Each number is 500 + 50 x the weight over its row's rms, rounded and kept within 0 to 999. Layers, rows and columns count from 0. Numbers have three digits each. The size before them is the row's rms in percent of the matrix's.

# layer 6 MLP up, 640x160, rms 0.275, rows 48-214, columns 80-119
101:472502413569541446536450476524460518518533564520479547489600489478410538516446468530564500495492569509409551379577602490
088:484452412538497512453439434550564451537510531500490511426436500415459444472491474472502447395461486506514541482518474519
088:330561477528510596548485467581536481461520571577369449533544555448496513499567462427491553564535504398450536491463487502
091:492431527459610585429557443559429383454504486561460493536377509447509422458487452588594457529578574364490539494485564433
104:538416398542457521467419469512489511531594576562516480587527546576495416531570576486465483533499496556491533373377494568
087:456511473447468553470531521444530518489490481512522515504428486565535506548489518513552482437600508374529421508487414535
095:526514511473426438490458527482500493415544564466508598472475498628566498499577456511436516485594547540379545491544452516
099:517508447506478449550453559534552474466519511540423656508563472453536494460550597385528504538497550417533536531550517522
101:407465408531559591347476543452521535563522471566498524510529407485475521570555506499553523443586597538485526491544421554
107:475447524497488473512508572567467466519464546601490536450462519541557454512439498505652521491578559528496482479426529538
107:492504535539458438493501607467487473497451483531485579478502432455456453588551569579459492537524486617511533538498611538
088:437541433499437585526596470509535579477534569526506434497581600586478505472562507493557474484527457583494475555517478462
101:556462505628555542508487601444496525519450520564542489494494503486548542471525512454437400485449536525541547558589547611
099:510495529542515475564489620485473533483565554466564507454477516637560455552464425561540589478520406616452552482466475571
102:549420532522487473478465470449530415548526464504525587518496413541440456479516538508535526374600526413534516517532441557
093:519576533536452538511506542488549449430468471450453576462550348482482431445503466520564407466444488424436539496561520504
091:439430511530527446535400573400442452500517369466507608560509497436442506539502453545514516530498454430492445450586420512
096:503441509503468510560603559548426377484523543524531465577439488406513404540604501512521434521524513484516530474518513491
106:553574497564442599478409482429509470407443478521509480515489418506506446543527558469577538463481540501591533516458412504
099:446492538559513450483418413555463462557501462518517593532548523531502561484461500521546567524497626519563531539566490492
091:458483545483570467513494587568477550566510544501531567497519555521478505506556532614494477424559459466446532470545503451
102:563523532557528556444508515495454459571369463529412492416444485514491390441562398466494564536615507407532512546542516479
103:514428379447529474459584514428523404512541498485416487527549479504484550497443538487544532595605439466453539492429485459
101:556472421521430493506396459488431512489480522402624449632447415509459464562537557461509461528519467491492576516460555561
106:492539501506505490460541475454452457471539460485604510455466433523533535509475472555489534456492527512517576516542435474
106:515538487562545445489540468503529477558518542530454499515536517581581456490497429522357395445499517499464489470428534530
089:581550404548468502551456396505583465588565572481546477507507550409466430548546474611486442484491411529516490469484519499
107:488643563478446478434560560448453558549468559532517499450454499528481498378464501553509501393554581515383469595505484529
109:460625579504474456572458571487536352534517500507503486499488519539382509494535535510539471544554545479560471521420564505
098:512477637482361561475495438502483487598470452496479597529573478554449435568502448447499483593470492497547469466446454460
090:510517576438529555489520521502502551485492469492527520489439543454476511541468393482489601541577501506471420426471579498
102:517493410460541542380477483553506489580494512502456524489468551573561482513563349443413522453513514536457496522523508550
093:586520498493411536516543514494496501416469516610475572557570447503486558518505469598468502498443518469553590462451504504
105:578498481661415421578472595517441475466507505479535528491478559571439483461560551475437506581465603447472581376513474527
102:593421492579556396433448447498425516501520502598536489418474493495429484480512558533473542485519586497520405490520556506
090:511467353480514448554459478527513442470628574480551442525478461530460541499500464584459515560471491467481469583475506482
103:570509455572498468521472503644532512523468445509433481562591443468394470434493480499580482494523393505470500550535492390
097:479524490513432504445481471441507510511485538525492525526560505500513534472488502532565531529524506467563552438511489471
098:547501426567472510523498566514589502512556483666454581515498475503475414491561481466486439485465464593536482473551532467
093:473430537570479467484595500502455469548438511498456468520554511454432448528572523478550483555579462544536506531500609670
096:544536475475488505548383496498492471505500546439449478582524598468427505469523408569562409538526476548534434510599504477
099:450474524554503554506529473544530533401545389509566497491532495544559419530475585535542554542445453391601503390412488469
106:383466525530568460533429479446458490489496432465501504456504421542488467541479424556443515420532532450502384450350454530
091:420483461457507422417497513450441416564554520531408505513465504446461518450524503536382500498485471574494506534425507535
091:592485458485533499493534559474453466525483461525502381548482494577525537622493440480372543449533462532427499458539490452
121:481373604573552521524457620517515487545423537482459436452414494495459443481559441530553515496488515442472564441524481433
097:471406425479502616468530474445526407457567442421453470498467522611393509551608561565543494416501439529452439519512451470
090:451503491445476544483437563393472514546597445466512471484524447493497575580506477466533467552499458570542635456523479578
133:548489457521528504497407552466568405450458474568450472414533517518427414503517561478503532470454571429488416576501475503
098:487417511550474478413459474480523517439580535564477539483443473538516468608490472520501608442489437464382512435454521514
096:403426498554523525431462529453526584469517507507510539494453441488591404464535522487573442531394455527487547402558536404
096:479660492592442474474473531536554504464484469573551526523481515472520466571473523441485465536551517540528506466441496564
102:473512514532460428516449472497567562530457539517460564544407443468504482402469517496489501466529406517481475419455457491
094:484420472535483486470475524479514478480541594483519565518439547562496572500537498480430510487507568453459493452501463468
102:423495493513531407495509479473548510486473521512426490527460472495468430501512433515474445602506456498472503426570481523
090:480577516432541514520551555479466417484564462520627466519444465417555516503545546499524522475528449493469507527393607423
094:490511478501596542535596490560524477547437509556467539516491557548556453431566474502477500494538393578478549451487466532
095:571541471482496583458522451490447459515494515463485477488441435493586444489534537575420538418472578446495612431524453563
105:521482436512484493508475517549481445451477507418458557569473587468441446546498447530476528409509580465550517521510472529
100:572490578478572605473556487467448465580598464480500440526547492546436493532495455490508513441595459510424452446416417476
101:506451388462384478575440446485543543440557491528456598493536502490505444494448490614503504466474451428452489546492513449
088:489430486451461514442456518478481457387523463474555448426573484486566572490438497499496445406429502538391410516455532510
108:504495597603434418556555546558431418438454516551535470519410490520447476530490566482423521478504529548501484400493565519
098:452514511537590443561474538421561619386448593509509504486534361485514404452514470526528491494471470512577494437485457488
097:476496544516499609503414464512440463520491533486470550425597469524614468447565529505546524509518565437374558525558571464
089:480531536516528452506510514424514585477521669441543556568573412465532468506490636453503554568583505592555503513522534440
090:518458438542550476518505544467472552513378561443507463539518496533555523455537541463417506471598467558419484510503618600
096:489546448494591417498511546577459515521527542444555512437482547522590547505483463532383522612586572496451555425455520518
107:483510491567530565469498555519552509552475416444508479557446425453452555555520432582495446500508414511473494464584506438
095:430519430514507505441479536511518540473552556455546473502591531449500445496546475407506563447548488429483489464471475461
114:437441538521515549479408605511550527458494552540509453525435529537595431483456431488507543471528559509552528512518577411
093:485557430468394462442448492500542511479499478540448540437512449387548388447532484432417566509658486486511468546546417591
101:455447524522475434586407516522518465504485518522506494540585449542471467464466563540468542614444521546559558442565465520
098:451422541528460490494445490507533445489656499451485491581539516527525436588397474537497434439381554512557574498547518495
099:374464548590499583520478477550526550542501544533491428614544538670548478460540410459533537446526516544433554437552459483
095:493561569540406623460519494555542471477503619492534512522437521520575508527439527569517524502549543413616580431507542508
096:470471501516515552476451499538530473534503417468498477477432432549433512497590559498465597471627509489545549416472524436
094:511470448512423447463558618507445418490551459490479474570458474515526500523530544531474517514544438480449552514421481500
099:550403523529502459532514577427475432487556559427496538471500615515480503529614435567480506443420416456430501482476505550
103:512480549569507452401529502448475458512456437494445498508547415532474522450448531511536606559482462437506484441419471452
105:539457468505545634551434544493480466509545559514519515515556529429593499491469468438471520545545466442553486497442418614
100:508494638487558508433493504478486534524483465505464447544539396465568409420474571526520462384509533471564428562571531474
107:544484552489488537531482471531542498387445554490539538436608527506500503502512563562504455508472467426473635529480468501
094:505517430599595453593422462461480474470449513569528551501503557459541520547509408490452539576501507498460497551516517569
092:538517553556510490538535550422522506510547551518499542467518449502559505593515553542520459539521481565446565442441541498
102:488502552492653519514593528431488493563355558593540425466416528583506403517413519504569531533519465504453504535552497508
111:527553538475567492509431480416505550463514534533440561508446418485599480471493536539550450492545560521455465406530523545
090:522595557546551503376496536510467523426526471520604484532479461526394482582492480503595438472451440440558501450548514507
098:468442539540513541486595555427545446466555534429452415518431570501526425484514540517413529554569467508489592456445523497
090:443583470521497578476497511449584500526595462527419504474597556429554477556526521411592544425515453498448530562532520540
086:479404485534481497549520516423480569501407482476511456452578494511611552463384485505470532482472503409479500536479521575
100:496499483436612547489427508555463517411408460528561483477478330446438449469580516553505492502491496413506490499544521504
098:493472488550474494468533506543532478520565559543542519540525485481440483556581448570500499526484458481472435543522479478
113:471479515404530558471536444473549499417531574391448444416530546541535457466478457566563567540443547577478587510474509535
093:534464428615529466469509516478470509425541392474557505494450470506550528470555464520464475512558484436576572546473502500
081:649509475542593421514408562501537490536482523463553518466548538489548462509538508478475463455454543480374477414482482478
109:570526592511484369470496477440506539534529523567512575423469519444454506517482433448544522421608427582375536475491507516
093:496503577499466526500392522484545467513512669404490464445505488525515489477575463494563497529527498592453545528478509527
093:546524440533478574466501566479489613412547498581468487593434406451434468497500465543555528449589557458484425431553519456
107:567584438466426470582507549493472451536424540487512578418525487471614494416495528521438478494583553508423422514535559496
110:544448516522540627531496478486515439528537563522413488487423446413465429461486527467480440517489533449492563507561445526
086:470491403500504533491496485516565496421424525554412504432517544450497414610503538516563637562449559537530426576607451427
125:527436445470516354379528567489478422534535565495540551509464521502582497544423492502516487493547481531482570512533577590
096:501457559401495479393491515548445497423506462489410425603518506476568487498567486520512523515531424508575437458472458465
128:440541476475554602455366526473467592523477438495432465458508493571581508559468465539511484414483490544455593483434542535
090:484522514432481506506528531535558483516552519364499362486537437615460599456479517512520606499548378489491543454359444437
098:525532456523477474590543570580507569487499559541480486533544519540598584520425524478445462521554495655472363488484520502
105:536527508445423537375581532527576515449507515545525507505473438500541467551491420440522423410467431411483496565527500494
093:499529484489431578516495537546438477546508519465520491512428494570466488481540519531481496512475614549462439496472574526
120:469555602512419527513514440479580492497468540479432502451443441504710488505458544543529597492498438536524484483582491549
104:496559452501593407520455553435580536438516477442503490498468488479471473486554499507448448525622489561494420502416485527
095:496562450514510544470511569474469514503413517515491541465509373519460470552481569560453548456510523474405478423429386433
098:534550578468518522522483539494439459442431545465496594467490419490571420472457514497473496479537522467454460556456470539
101:384506425503439554491561529472514594574537594518535519565523528535513474446523481573546472452383530566546551521497459485
107:435540520428451496504600495482562507421472414497511546518408407482564560604465475596485493508570418502492430463575454524
099:441460424469447417407617554511513472505458533580418509513485443400577491532495554578488455499455550526362405538492536567
097:451535494505416441519454499546501520440520438539411544454587538574471400538554493449529443499588449584553486490541470594
108:443544409556423524489470528452473496587455485476499542616508472518402466444521485598448475465432558483563523510407492490
098:562502449495533538523484566544543416526530524491470501493540564502484466548540512495476521505548418520442411511473542546
111:487547522508484440569438435492432386484493550503548406586508559497457486563486499526476496455493439481492445481486472497
113:493515506544380490411559509485462537529474441556526455500356450497548462558522495527450521466491652424462509528487481566
093:415554458434519531552568504423465552471500517444493513471469506511544578428496447528540455502433521468584479541426472490
101:463399416534425517440393448399439510480473529428513461438446485518578501474570426510434480438552641491533560437468489535
096:520516471442475495481528517575494560450443445520369508502480570583545468452470447487524489525519460437489458519530547513
110:417527569547505553528447559487507518415577594462427499473459514548557532520522490502467480516491527489507531501452483531
102:539474409552553589528471499514464418472481465545486496535489443532515500435507400550456567499595489501482490502557438492
094:533509471564496476472412646466561533485532564516462526523541511551567483497486529508444525474466514569514539587453475521
099:487479516450514437461417485466508473448403573630422599642454539454559424505478462508484568475466469563514577495576508514
092:580508486482551410499440516550469458457522495545492372549466586521472441483475369505550529444502496504539528463510504471
093:548455470528422508492518521576527573511557534477505438566582500413522468458413470484498497530461437410380489495539523470
105:665498439417491470476514552603399469470375515516514518552431478493446467442495521581474511513458478483543592448505400509
098:518481479434501425400531522561471501519493452456452453505555523401468482433437506516553468460587477513449452475564539560
097:483515514454434555347508572499530325391571572499463524532494427515489519510555495412530527558498546469420530450435539568
107:466483505556457561503405504484396566532457520468567446541482440492495412503513485519515596431465502496444402554446614488
093:500497565355505579444540506510590503574538522508421517484531532465500563530427519521497525597472443420466490520582478491
093:423526412449508443485502574499460522476458561548469560473525524527516403532483399497608515527535479526386536476527466477
105:412504481445516536500472539498540509471482560428523490537528536395483434531504504503597569484487423475437465448546537538
107:482463494433468463458510532517526580465510501531510455636418429551518477536491493550470509570552441531514496566544484473
102:528520494576522513509504553389488497445498459493463516446427363505443521446479501566519523428482484446565487591555575420
096:497491408487522520482498508481549456528507443434457542516537477508486524510431453555496484406510521479470442577497465481
101:555440487438499541469533521461519528544563488397525535569428471484475470540519500482507557579506493450473491444580470532
108:544513505429539461570455518438473417420508501484500516512483512472474505474502441549452564550572505541505503462525516516
095:420546371453493528554537557480526519561444502429597515515434491464568621464467536495556506519454422458546465549552465448
087:482470483491489513514487541426571412562537485492510503657460488598409412513531569493483532436585475475490350483469577488
107:540445603465557662518491475478501485561536523500443575428424424547471463538541515581515541506483475525542529508504557551
109:487497527505515513513497521560513511497458513559480583518570383460443486533529445459556469509569482506527489536534502516
095:520472453648542441408489573496513460513429451503496542495637405467527555515665484531530528521537519551499597444553560546
112:472522460436431470506483447541576570541489522618461562498526496540461374559577436553540479477498534549636468562410587507
094:451449506450469540662483529462470508444393426579508510515544509529470355464488638556445462473537541499487455479522458516
107:516447503605437490439477530468505473532486579559546463513502472526452510529515468489418545498467471401509534497513492528
101:532511406459508470532503478477478494468532487448510500455493508516501508521538496523428463500510514437383597552579556529
099:385504444634458563444515533555506536488529509519441410480446530579450436513511514471491537420455508533443580546429518501
101:419458483537447462493470521472498495542499425474488444528540462471492561497463510531471404341403520470500471538564489475
092:524538474491476547428368488492450444426471537454527500460497522474444431525538472503489560470606565420443558527574413570
108:403487481512494534512516487406475529456462479557647588438599438518508523459457361439471474504444520470455597487469443565
110:449424460489538546491463520542499541510464511563496606539533459449465433393492546551525461520540541582458539479516448536
099:545468508526482495547562550425630474453500528464542502521495361481472471535510385463571510498538492487435550510491523505
098:555506478477433417570437541440561494529560415502481456517499477496541495464544451511442513531493446443489500477570525452
117:622569450475430546525494568470490525522528435543520580572526443539484450587514405532530489611603477503419544465467393486
105:511511601536421357528410472567491475559433455491502512555519450445490511478447564490482592472463524549521541511480511487
102:455549577451459517545427565474568465512496499492514493556496518443436453507456530400536540529499517431433561537351536490
103:561455591529498531497491454521543419461475526507509536466464479579432572548453560512471412525581491520492486496567553419
086:516441521432422454491496501484575467445497512489539595506508541519512550538477474476487583416450524539489463489513549456
100:466464564488512542524533565463556524473412503430520519513459542520464453438488521533508444473490573450522496459476519551
108:498511562454535529505534451513503556523438591565477486549471462545519514410317481511552455415438499481571553463506463560
109:517562459566533483604458539515422493509446550528498482486474442538508429463547569573371557505484531535484514442472550551
104:491457497430593624573542529384513473510528479401500563509488532506521536570491592518478443536527621494558536477545486539
# layer 6 MLP down (transposed), 640x160, rms 0.281, rows 48-214, columns 80-119
108:501474596554498461476488622525457581439527502450427519582504507480566517513463472517543458461524551492478461450435561488
080:465514542458535477529566480536576520455459524489474527563490509521496528498469505458534561497507515513357556546581526513
089:513503572463488472506536493490459483471490480424549487450393480504484510588562574501558369425501534472454502547520471525
089:539472425500561514468459441511546523579470438461432525506508504495437542522526562501428449476515463470556505610487494516
103:409519456498484519504461497475545504669457477493511496430561573504578508521517532519432449455537531528470559440410538524
093:518519512467502497575478490519492410571479472547517485563499527470403545536542452490471422431504434516529529451487514518
104:525505511406560492518499510474431504447494495482534457537526567510526484524504399445506580500575517572548454523463509495
104:456582541486555580399475421494397441571516477487441522465487458605370498485450476450509499451494512479445557530475476488
093:548474472524522438520527581505556472432533619511551526504486556438530449483416528575493480410458486515462599498480502494
106:492456497498605471459436491483584482438459430508522606459378563497486447543458475559578466513520509511510486457368557534
112:480505555519573471518494526536488461494522491473513492556566466497325491486474473498514405461506495490495459584513521479
086:461460530491564414458506485483514453504506421520545469495479406388477443507522444493456470516412583411477581420513493509
099:476461442496572526532583492478487452413408516431558519451503436529509541500473583483451561479480463478540463518541549621
103:517476498426508529505489580452464493570556444546467482555408535554516451451414511469523585478497554459480474464562526520
108:477435539534460582475495524461552512549487578496541442522458535579510540406498497459507545485490511618571514595387397500
101:472564469464510462459439523580573456486456535558492480546516444469422510480483641462575568526518528497458484559582493460
100:429540384554550499470522458480551514576539419558530507477496536548425527565531595520531500478485554468407473493504484563
091:560527490501609521520510485466480508503492468561490544490419431533526511553500445464485468480526529520502447456471425464
110:539547530531453457517547477566502496493432471511441483472542484505446515431424570551533541488419427578499543399513526470
109:501478521501534447523589515496501450526456531538475539424572467522512527449501474553544473530444537470501416496488499540
099:496590516464498550524488439518449539530389538416489426515484489457520481525503498518527470423522455460495475527537461397
092:397505532565452507406503568505559467444449598545540530546510463523461491457472514505437572480493526406451546458566475485
098:454497479493550488526539532472478524534592339411487469533486449573526540517571410427586444524525535536474522480508377513
097:432533518428534476534479455472458504417454473477501496568644530497513514425487589488565504522495564507470522493428515438
118:487519450444503405465563503479500451615497351519507532586577542562464559492437534464423545537523520482484522473441487502
100:549528490529423440523555607473466565470505528536500508578544450473480555492475472461397445492431452505482512582465471541
092:431479528492448478393488443451440561474353507540416563467462614565393498452450523407548536490536493571532483515475504506
082:434500523419476538446473462477484471552537488517495462480505530509551540513534513470548594433482533450595580550497476464
103:503471590465464500511561441517464449432486513418492512569559507479514508520570556595470538557458586485558495515649531418
102:516491574449518498442485485518491581453466412519572484540502482418480441532524511490564498511516438504429453519507439529
092:468539539496433511515526530572538447599493549552384542477557585578537503467451646470509531386410504423520473539465582511
118:494542471531562482527349483588462501444503605430417538576515472486507483412489560441441510535516546506551498479431526496
101:493440516504534534479487470517573540517418488486498377571532462474569463492447446507493477508525512412553530472477527579
097:483567512517581533582498515502491417464503546563433465531482454490528520498519469535516468516458568501505563448465471510
100:490555567513479469567484555424535571548409499490472565596420450476503569408438498567498535484570446518447535376526440501
090:489500576551544536497515440563539423555505537452487522438505603491432480511546485574391553486494464458603545502419555522
111:445566505566507531576573413526557558518521482526468494510537498539422454490474534452479593373462459468471523551556405538
096:431510508389526522385443565538567512577596574517534476500523479480451491428477503587576562458569433526477524517539401455
103:584474538506502582453561478514482533575540591514542542483503507465468472578528583448449480523481630461544542479594532433
098:445442566508486517507517507479439495502538394556508553580473574450430463525496480410555488511556583542508410533552500533
092:547487499443484419468454526481515499529501532495608468450494507480421486508460608487492535424339537450511490628482506533
096:513522511517587453466556544455491507546521493413482453526471437492445529509476500362422446530545443516543459519542534491
117:596530511458490434466399377438493458435522445398540600571558502542494517415578498506515542463462495536497565573465597537
090:498495510529518526491549438549499443429606485511504453539504431500494549527443482561578519546458470585517534531427465655
097:560435399384478508497553449389475617445524429592488434502493465562546429527517513550456520487501475460523396521481565498
121:453420578580571408521449539470502573532484522483554520547421530444486443517525498450570481475478482399498481468499559499
094:419378531580450390495511521435450428558497481503535512524605459422517460394502509486434526452557491598509528521600530483
085:421540449533448511457458528530483518491450524544466459583523642552465411472544510591444495561459551518534607537465540467
127:524503487450572552459434412520571563499502464538489480532511488516628476553579525553472524467515545526496449523503574529
102:527521492503589461460474524578579485484495467483485478460462481564400576544537521466492484549486523482450573434539481447
102:463549576544588467446517447560510443542448469513610581506483485497606532464530454497387515462461416510481543410523466513
095:484547540460558464470535526461467480418399521507476424374524456451491527562473581588446587549552464514546500482481485432
104:565416495507464512474444514474537502498528496565492560426406537570522518496507473461598489540521485572509554482475518470
097:449553492499462494493466575501506454415471463442547527440515524449479516506513498537588559507545502521459463579384507459
107:509499559540542527468516494543448531427536442511513547577365482525560444470476495490487465601558441464411490548493453497
096:441503498488467492441391504584507478484347564502438473462559422555515451457550561458559441546534473521506599497499485523
089:439566436572494504559556465522530428529605464435586545488424489582559554480549491538462497554471543533410524466417560475
090:526564481479500546437469474497481543476494469499533429471445526474451563478507364517527580473498509566501502464468606452
110:388545557523449556456522375540503409448447543394484543549454584553453561454419459512505536484474496461558471539586535559
097:509563483482559567518505408536489406550521514488510452508532513512389469544471531554547541451493400454476556573539532501
109:574490445431447488514464475527468485418558398435589514548508527453462647510529487509418396504477450489500511498564508352
086:593455485479473464510667482580500527472406490418496454537524512505535535472557509497470509562490543514486501459445546440
093:501547506469517459533527502548446460506530543481521491420515534472419532467558498430529495385520561583479557512536406483
096:544484533600466432544556492468472484572503558443489523485490465530526570596370423502402487469507496615462443469506487466
094:486504502469489542544515569530437451578518504497467491418474575425504448541546382512468372561495463508482515502400510480
095:475531467466496508543497511505571485501418452481422525523499514498483452493503485514432399484421425505489535445459497477
093:534518506639394488489597448386530580524448570546566549544398593532439482473539496475480550443506539484444479552532521478
091:520497519551523526505406480452498560403431441471413509503424555527316506540523551422537486520460473417444557477580544560
106:501482548515576544572471539525464491574523526506529497495541421405581566561465493480483530515512459577494575485454523482
094:489461553410516534452549538519498525580520541405539552415474465498539544513541572445533518484406500504490564496556512424
125:551452480419536434552466561537517438527446433478599553578405398588496449513612444436450432491453521581528499547547496488
103:540492540412552499482473562456503487381597533461566579462492446518409457474533363461597473584507435546549550469489468508
097:454489499498459499576583393525459515476537454464593553527494487458566431628481498510450520376574518552442516411484502446
098:579504509496557441560588504568483468447506502480445557466475507519462541511455474481466440504527574568482503443600422468
103:499558472493437351485580465572488506423454506544552518496459520481485524497394414548525498487536463513391500450520453460
086:549462514514519491470464539384455538554509426490495464574539460487432486504508509534582435566561403518491490517542450380
098:493449496463477448556570529599556517501488427563527477513432425416429537612510512487483527585464523452503502448520441385
090:524439510399489443355476557547492530527453420490562457512570569473576487545605508512480512502536547501517512489473450483
109:508476452546542482477513483490479501449393553448565428512433554499504447507614463571471502470422552481462492516416504508
113:536344463566495496557524437562515437502509508486528401419561495503487435490503540478463471517536435484541479445474402526
106:452515491471544579447530416526552461543576453500544578538565498576509601462453429475579621431477473509507528565497492422
099:488451501412617470548402440517559531567448429490457516427577446509488548512537515547515533479549502495554444519462539551
106:482421485533584532450502410479468499438479536404580422561516540536435514505535534524447459519362521517462472512554581545
092:469552467518573520478459439545465571494466449615513434500450499495421456468479484409511500480494470496503473523534558500
091:562499531439582501463483565519472449526502527523487533518540497553468561507472562489499571489464631440474463603503493422
098:489435532572497452518514537569505562513490402465476524428419506500652533435472498489455453549523454558567552450477526561
118:503567496466459610561561531416517457456522553502503583503420505524527455506510572459484468589555439565440500541488453486
093:483441498534510479431482500476577537477535500458478556544454614525462512466440459548520501439576463454533478577550525405
096:505489553510463572431456537511453517556472514551549508513451492437566476443543489498501503566525463556536588525577530531
085:569439564489509475524471502486436550520453581544568481536432470584433451569501504585432503578472535547540507487498511397
090:520479479454548432553511515509537521526565462448486472462495504523426529475514526458501501494513454506582539482430569510
095:482493523592524530471536517486526477518546577479502539538573559505498531499408536575546507441531464608509592569548429467
099:474580435559509457493585598579513474410425483532575431513535533447461560439454520570497449570500499559546455576579520551
112:515440447486431453438482518379485394523502445520565521526515534500523571485504556508563457531478486502518475561530535511
098:411530623416609516503532579538554495485556464488529497482444528474500494517497540486562524544506454531422406402459501553
093:418503529551382562458620436409438525493503485497439508545476444433495501568470568448551563527556525512545435549485483438
096:501469460477447455521414554485479499488501608550480529448577484606454539521487533526583463467509508472459546557482558564
083:500489405446521545454492511548464517544495358504555416577546495472484461545451568554482490467480499507498458513456513477
092:589485510495468487431599500464473527554426525459536519401513432494420541493516489507526413462560600380576463499468622436
109:516453494462521496569484545549520406481478429473532504450512479423631509460535475520456532523513542495434480534502496578
102:499479512496451510562538548498561390552534537473454481528570542506558455477422553444550483525515543556502582577561477446
079:560516522555499428544541421533328416460516515522547544517526588556479585455490456481437430450522574558510576492522564516
119:497486471598497422489545527513456394522539505418547585547481541434395549492440514477579487503451481588502563521584397477
091:371454473462494559455467472451519507470592432451405544549510563577499473466426513513521524496511522583527588484458504578
122:468557537457420502513490539419537521421546462407411533505486512517520558519472512479617535530520489490462479442439554521
105:550463413464556495523597523497479544478523418519473529523514541501508519475472568482382445510502473607448494509455469529
113:510535479452546440487573505515511495510537455518593567523460447555529474501447506440436408587473568443602399441549493493
093:553459496505501482535553511471423548500484461470512554518545457550586520635496532530501456523518551557592472467416547527
088:562574546476548428519508519458399499449489483514406604427591522498538523519453462468557524514482388451496545457469546571
124:517552477524469558543419488471588435501444504546530495473513512538598582493541527506490540454469437415463513524583451521
109:493483558441587439524566541578522348470539555550533448362479506505488520497490473419457557590555478537497503576550477497
103:523528438529553443471496495527513521465508485493519435496504426560394530501482401541458453473488525486439550519433565502
106:509604594420522521564549499461428469580467425473471587544410454510474516490428508502458525551488514586571580432499492517
096:504512609491490564499455481410502484456519540469461525554486464394469490492511449636479531488477538437457530517455480518
110:537559507518488536492591509612441492523504438476556521613434504417540495612465452538561542494508469537513437500672521419
102:521563490569473399540521429505561509514585478521466459540469508477416626459550531527490514519498506512495575497452471465
096:513489472460503430563508536465499401452558544512499366486480436513427439497494531495559509506547563477402494535525523475
105:526441518478450441428512538499542435509438554486548550527428521491586513464495482448453502508512552494492549460525469599
099:580468553479472566439420517569477522511483529474574437497451536522448549484559517494541406513485474622514391540531403471
099:441495499446420494621534445554420509515579539503474518592446502439462511459356550476459549547493457516538521409576484498
115:447523507604490604571466494512419553574490486493521448506512459521448475537497437444478521527541554547500495453509498485
089:559532456548502475521490533506561546505467519564576511538455503400331445555593574509535454475588482612470496438570491469
108:548507540459440500493583434485495421426530407420489508568541432512526422549477516478480410516509568495579533476541590464
098:526520521507482532551500444536543481427592611536563476511471504517508412498526594505398514518428455490499540371428566548
107:483473457559434516545471505586505470449480484566591473467574524473427434459481496486516554434507505524485564463445507507
098:641445456512483474539584467536467484559461509495561519552553543581557441495481533574400450484558448488455447386506469427
100:474480565434471572493482449450513513467536484489573431511381533529533515534537537494501466518427510492527509564551572458
110:486595458511483477474454509516585484529496485526462479527593538425556502540478439499548507517498538584568482469633614479
091:507588638543529531518507509523514588590467554515544489512559496455505537570475553499570472520560474515450527519664437540
090:471495566565454500541420479538489523536461482454477437497565482482447536521450484538573468555466502435550513480511528492
102:548533555402462543490367523475491469503495488428445444472524424506460522545504490512439476439521557500438573489580488533
103:445516568458522417529514526515518528491489473574510504458552492509537471537490573440570508519510464442432434514543576520
098:491523437440574488541481473488326529496552468486540385523427483476520531542522558534600508519487533545463583500466480494
105:551538508583596551532438415529544508483488473475440498416550524556540518509498545414604412478474470597484397492582461502
093:504474455545512477481433444508475495460421464507557509521525430588480480512542541525469523578434616573490578422509539513
097:598509493540532497493525424462622506494476495508600559512506508486533518476453521497536520638541550501492392447560468468
102:526559526535485572541488459530507442475462510504521396511547554453434493499583484491583496557534448464542508466428519509
094:500529531412535404538552452517500511587551438476550663500403367421560517576423501538518537563566483458601500520522486525
102:462450518528559460441464510550542456458443582521513542558515522499597489467469635545579472488546488517508459591593512518
094:456501571521475486597488533501538456331497446450475445596518541535536605465511488497463635448434483545473535452486543483
104:490506613391468563428565462526510593552507507485528448460436475525588377454465488465457484483540504557495538462549467528
105:518527467524429478547390496523496499503450477417467469502509513464446557473549578486545515517586474527537444445508479458
091:562464429451520450537497493556495551595431466502440542530539543541613494583419466472478451443516522503440459437533517374
084:581483495496447477506465538491501483467561402606425517543532514459474473508452437557511519532617544485540501505512443522
101:553519526627475505501552453646529438458496485406437497448525536565439559510484515444551517483507468524441484477500509361
109:506510519442506485532427503510592460508417483494518504490565509414524430632510559473541418488483489546482529529573497582
091:506497545522568543468532591469412534430554395398461466492479553544413496357580532495626459551614542541534528490520475512
117:414535381520446494395507458566537572527436456469506572471517577623486519503482499555526452426549466549499397460451542476
091:479527528481577452469569560505558491466513496401485397464532464488413557450482486517451504470421529464407482516535527501
111:531560385543472472474507486433619542553564508507526517511480519497484524564531490507545450463475467494541531536502542460
082:528526432496453518478506464516462481536573452498444547450484439531505503430556498497478541534533528464488530519492523564
085:475429582439487448523450469420370439487472510431557500491554413432605507476446479419537481530461521559525446470507469470
105:598499503438467470380514482563505447522446446434499537474480449563552556530442493444396493492479460554422449524556452514
086:495531517485513408497542561480528455550555497479375488448538503456510566520409513505429450534393420519543398394442642442
101:496520436475497527528460487524410455459434525510495503506483593412395455468437543537509438637483457525517437479498500487
108:569496488551565447542546496471530562488537463408532507496507528408466408447532521489547434512518464517547522491491515424
096:441406497429589485507480564393458581505512618440492570461399415513551513503441507483578494474476454544563514492449497527
103:526578430556453502557487482469461493516500489445494529500501612540404574534522466512549522547528566473531567471506591506
123:564486512512542500563540529541466460507508468591519542592472462485451436436471461507570427571550514436540485472512447434
104:598460459473436352512436462417479541607488476527542511444499556502432486480556549470561484486497477572500492535438501553
106:525439535542476511575462451510540457535498501535522494457494448520532489505527430438492589421510470497537444472470444484
107:441472488598500501499508446492519598582510502535497508533439487522491546432505395585512508473504534545450459433609532484
083:550521569565557470458459528511557506531428512511566400460545487519497474430579539470449442517512548465538470444483502468
102:535482550521411509319488477452479481513461467430520480466502491537484530390472500556524510451414506441509484579504499503
109:471601501464482531419540452493506505571440502486434575514498537465400458510465388536395492494476508480521553474503437473
107:470450486502482540520414499478436454505543471549514460507471490539549474493518552536458464450431523509510498433476534513
106:539453433466462477465523466485478473568579497489486459569544510491430578593415529455551538493486535538664518514448545482